config.yaml
rope_base: 10000.0
bias: "none"
parallel_block: false
lr: 0.00327
schedule: "wsd"
doc_mask: true
Each number is 128 + 32 x the weight over its row's rms, rounded and kept within 0 to 255. Layers, rows and columns count from 0. Numbers have three digits each. The size before them is the row's rms in percent of the matrix's.

# down: layer 20 MLP down (transposed), 256x96, rms 0.168, rows 228-255, columns 48-95
# gate: layer 20 MLP gate, 256x96, rms 0.183, rows 229-255, columns 48-95
# up: layer 20 MLP up, 256x96, rms 0.176, rows 229-255, columns 48-95
down228 100:172115116189081115125121069135136138126102154118117159162098087134161124076083126158102110105102121171148126090112181121197084137191166090090145
gate229 086:156142161130088057129142103189124155161130126161126145091177124109128155133139168088162132078190094132144148159070134116114065188090108190117086
up229 093:130094148126157118082159161162098141105119081156163066111132124090153093102147114107174134109129117219068088176120127168113165069120076129139123
down229 095:077061157170103099159097118068154142158143137131107125124116157090143158140154141168096135159132067092151118114137165079154142140119136037120134
gate230 089:112154139143108090089120125191121103143111095136164107124188171174163118121114105108155134098129127151140124138094146146093052101128175135115090
up230 094:135162116036140089140152094183118139128162112133081145172146139136114136199141161091149105149099094095156148087146118156131154162109184194117137
down230 094:120108164113122135111142129149172159076117169131158111098069113124170147145051180147095165106102145156150091213152128093177146097142112133137198
gate231 107:147114113096119158143082150179128100154115133099120107095156125078116055114118137156134098120189118111113157126163149127137111093160105129079096
up231 105:062093136150123121128155174160110136162117169187137177202136178145139176123098133118184121126092122116123107129148126152131147173142107144114131
down231 102:143162164083143145139166181184126069105183166157151103151135164133114093161085081181118121142110126143112157107163149112113164083167105114123110
gate232 091:188125140153121141117111113193173117187093133171139107142079217096103135134118107117104135108142077105178111165142071167126158139145081129157121
up232 097:170163144117115153095155151114125114165109162154168095164133176121116074121182138102123160126137089138062067173114123178112144080119055087150127
down232 100:117093090134111105147125112124133069123115115079159095126136094185134155101143144088070153130120119100099136170171154118151168090094099125087051
gate233 092:116086166099117101168073134155154095142114118121127129109129141105111198174145151144149164145109124145127111160191139170109079132144216146073131
up233 090:073070115181152161088112144185123111198088125120161084147129117106049074108113130134133189127154120193109153151162135103121113075119073112123111
down233 090:109093103163078133191089155156112150103091131105147139140155180109095161104115119179163150087142112111098183104128141160124145147065102151133166
gate234 085:125124124111081178070098142113156156098099114147106096166136100116169174137138145126108159173150142087102155094133184086135090122169211145139127
up234 087:143152147164182100124099110136085106207184195106123156132091106102118042105088098119150117136087080131137084116098130054151135098163098153078120
down234 088:129107154089084170116136136092125133144119123174145089150115127073145168114132178100151135133162133164175153109114154095158099082175177095137158
gate235 101:113073132142108095126128175107127121113134186120083123138096159092067093135126128106067124133133148030153194096138076101116160118093162119115161
up235 091:130148123165117128154126080091168130154058147187156158092079149130158141144073104132165131145099102115126124134113154112127136093193103115203102
down235 085:049097201123076092125073188164114142135159159128117082156155139140069102138138136148082166180135137112106124094195101161145115141110149112111145
gate236 101:148124142142100130131143112145100112148107087117065121098161148097116101145119098131141109144153103112180146065154174128118182148163114166238142
up236 096:130147138137142119083124100075197158144092104165174107164107102103143073051141127109150126088130125176094095069111158065193087111140183131144116
down236 099:115114196156138178066099107145117104141121094110062133132189157147088150177103118118177112154134145126114083057144156143092129102127107200148166
gate237 103:186105141118060112094077195200152144086148069126133116114085171137159097097163118140152134141113103156119170139130141120139142093104151114109132
up237 092:184108127128141099127108172141119219120160134123139156107118142137125142067132150122136065097145147087180143121118133122110140157134075088000183
down237 095:110161076133149179149143100105133131171166121147115153166105134086054120126091084082142129092104180125143105074111119127144127163164169164145139
gate238 094:116154122139107161118118176134121126120118103174133109188129174114098140026120151141149098164126109101076145131049088136145138114157095111122073
up238 090:132168093168146112087152129121105112111142066128180123124147082099098105148140062112129121178166147146117189087114118145145104142122136137123071
down238 093:091111047138161139148107150141152095110122106150193181140125140102099116127108074090155166133110169136107107213133157122133143152111137160168168
gate239 107:113056121116097138128078151178119170142133140175108148170089137111178146082170152147102131123077115091121102100106142121105134131107189109056106
up239 107:111099110133182184192167132183159159146188142139104162111133162146119101169150035088096134150132103127133174167143148138132164095097135158104114
down239 104:145158150148144175136110113178168143148184170152072166102089131120079123140183123154146106096089170105159090180113123105151133141123083118126139
gate240 106:152029128081163129103168117119134110203156138190143067185095142176120084106196120103144163110184092122145097124035102152112165099126154120117100
up240 100:161196130107166140166124136117126088087127132094137134147125177132141088136117082210175128103105133136100152165136114156114145102127170120078149
down240 100:113090183160143110078112085114122167143161116153089125157110093096129135110153108112072144148180145074141102098152106090145104152124110136109085
gate241 097:150103144150117166157108198160134112081072155105107141155065187055130132140113083138109134118074087111111191113153130172124119118098145104145132
up241 110:135131129137143093146093107140106130062074127119126175168107142092146199128073101159138167119079125105081208098168123183143178109060149087143163
down241 101:134175089101114180089136106111102081131132096120172141130128150154140109121122154121130166148089156149136135164122154078053126151161150129137130
gate242 103:092082170075106208121150137099112182136126150076114143173116101121153168127154118086093099079079092160153145115158160078193162163179135154116134
up242 100:123138077159152127167169108166092134166169145132067122116135148149098131187096083131068111174205109089147139136082133135094161144123121122070132
down242 101:113090192133114144099137170095151098118093136132156158137107183139110120113153121105155119059079149129112149116138122120168173193160127125170148
gate243 107:119157136137162086098096146077150097158105177152118098072147128074120086083122101164136143154175094105159139096068108105134103133075187120183112
up243 102:181132121162111163094153126164170161139161073131147131137082135097145207140173092160077131175094136088081120109184159127130065085177088156110122
down243 103:127138113152083132125135143098145131143142092193132124129091114125159196144149081181157110177086216133145111160103175129155114146117179122098146
gate244 104:177138156116100142164068118149083118142157165120162157133135119105144143145167050090091149081176098148105143108114098116131093150166091121156087
up244 107:075090151134195087104091155120131105178158068157122146170121111088124158105136117112142132140139097158057082142101141136126090152087117111118102
down244 109:118121125073110147132124159124096088138157166098116161160115196100141137166143120128060160182139132115188135208175163114125105153184117109132112
gate245 113:111124144080065106142091186123131125075114064115112120136086072124137106088123136169096157064101149108145092067169125157157068170117198147112127
up245 118:129148121134150099122107115148097053099128121146155086132125105136143166087112161204122162090107161136154107092103164107192140165175141175106144
down245 121:109166188098124065138113104122095104126059141087173136150144073154173106173082136142052143116115145127139173097109129145153136162169141131119158
gate246 106:178141141141164150057105194177117119172131158131123178135104157092140147112170124134100149127124081141085099109111102143146178150090128105127110
up246 105:122162114089129155191087185130143136036098076090154149091127142154113166126108123157111171169115147134134122173131136106147148086116130148167152
down246 106:181179159069126106182087083099144168143106123135075117146136129145126128148107094146142089165152135091120071142150112125066084140126141154117158
gate247 100:102081125144132205085115107129137136148128137108140148210078190097188105115122077172077143121104095086161171099130165085129151089142144129159126
up247 104:122124082144112113159084112079156087126125166140136153129053184082134129114172097190077132136139142084165149119128178162084149092153171059163192
down247 102:135176069133146080159136119163106111137130127141135139102139085157070110118142168088177123144150144177098094105124093160086082154124138166081109
gate248 114:120063127122084107096116146064129152152125142157123159037087140098146104146134168154066086162119108157148143084147122098145157070108160121161155
up248 112:140125125139092163155116143165119167136137113079104134211143119100067115104110102151130196124099168127132100105062149118147080168136060157063086
down248 114:112059114177104118077146101161178136113108136076067102113096109107108161077127170163126159166150085125140079108125125078208127119107125046141130
gate249 100:113155149092100155070152132079162156088099142106157154143142077157175142126103181120114157071103126098119169108138136094233156141203182153111130
up249 106:131068124136098188134131166213140160171093139119165080150115182174117151174104127156105105111140099120163137135137067100146142156110112087086119
down249 107:122122169151163155110109127101048119143147125151099099103104192128103122158133123125122064174140130113115133106121134159084086171121028144170134
gate250 095:133160131182154144087085140103110121147164139114132129088095135104075065124060112112102093141131157044139156093077112117115120080100135168132183
up250 095:093094160175164128158173153158152088149159119174144164134107123066111152127105122067123097103129131126111102127155145133113179138196131119135150
down250 095:148176107086158149123152110107126141123146101067159158169151121123142108118128134115059131165144167121106169072121066136061081135089146214096100
gate251 090:136081118137146120137111109140152117093176122082101056173111145073092046078099087176132123201097094087121163113146114127104094081087108119149118
up251 093:107087123148144082149146161067144107113167232126158122169132084141086167151180139121101106084130133213169130127141109086119107091078127146126079
down251 089:097173142123135164132093165132097111070148092069190118192111151129148113128097112133180137190084187087094132108134138159159151092069116127125133
gate252 115:135124149111134133111110146168150179114093113119096156150067155062119127132133086107084159136137101117199145137051098171111134106182154106122135
up252 124:145161110104119128121172142119167167088099220162133156134106185166097161160135113076134151120113105072094181150094135148126064109162193124097123
down252 116:174136076105164103127092135090232100107164177145165120138151132165134106121165126118161194111117179112137143150175163132048147145115109158098138
gate253 089:136151122099084138099097169159141143096106104142092160088132166126177116123071176199116126145109145126111125147122151087149118111121081153117079
up253 081:081126108100152084143152088089161141156116074099129126110093116119158070124170072106113113103127117113190166124185158181148130133149202071121119
down253 088:091144149095092119069113110137111140122129039105118126104131132101173132149113119195147128085138177157110204151096096189093096150119132091135079
gate254 103:167095134149145171087127082107152139080143077110105151145132087096038200153098088092130144136113102130131121059117144113092141101164089158136092
up254 099:143134123104162111159081169125128149101121061087133146185133100030156097129043104126105186084086147120079098142099090158136137128118159107133102
down254 100:149100005132086120083103078142086140109066155120097087061126069127119119116155128118125093168141137158108146078146058128162138137135086125094107
gate255 102:141083148100125103140113211155173140133112160152108156096044110109187065151089098135099080172134138117129189059139101117132156055111094154145122
up255 110:159122126109144135097115093124100088134130144135092149173164153081134179107186114161132138148153131114187180180179170138108094181159143120079139
down255 111:145094147116124127110146153156121087139135099134125169075125126138169148102129090134124174092134145108134204087113102117114110130157077134078122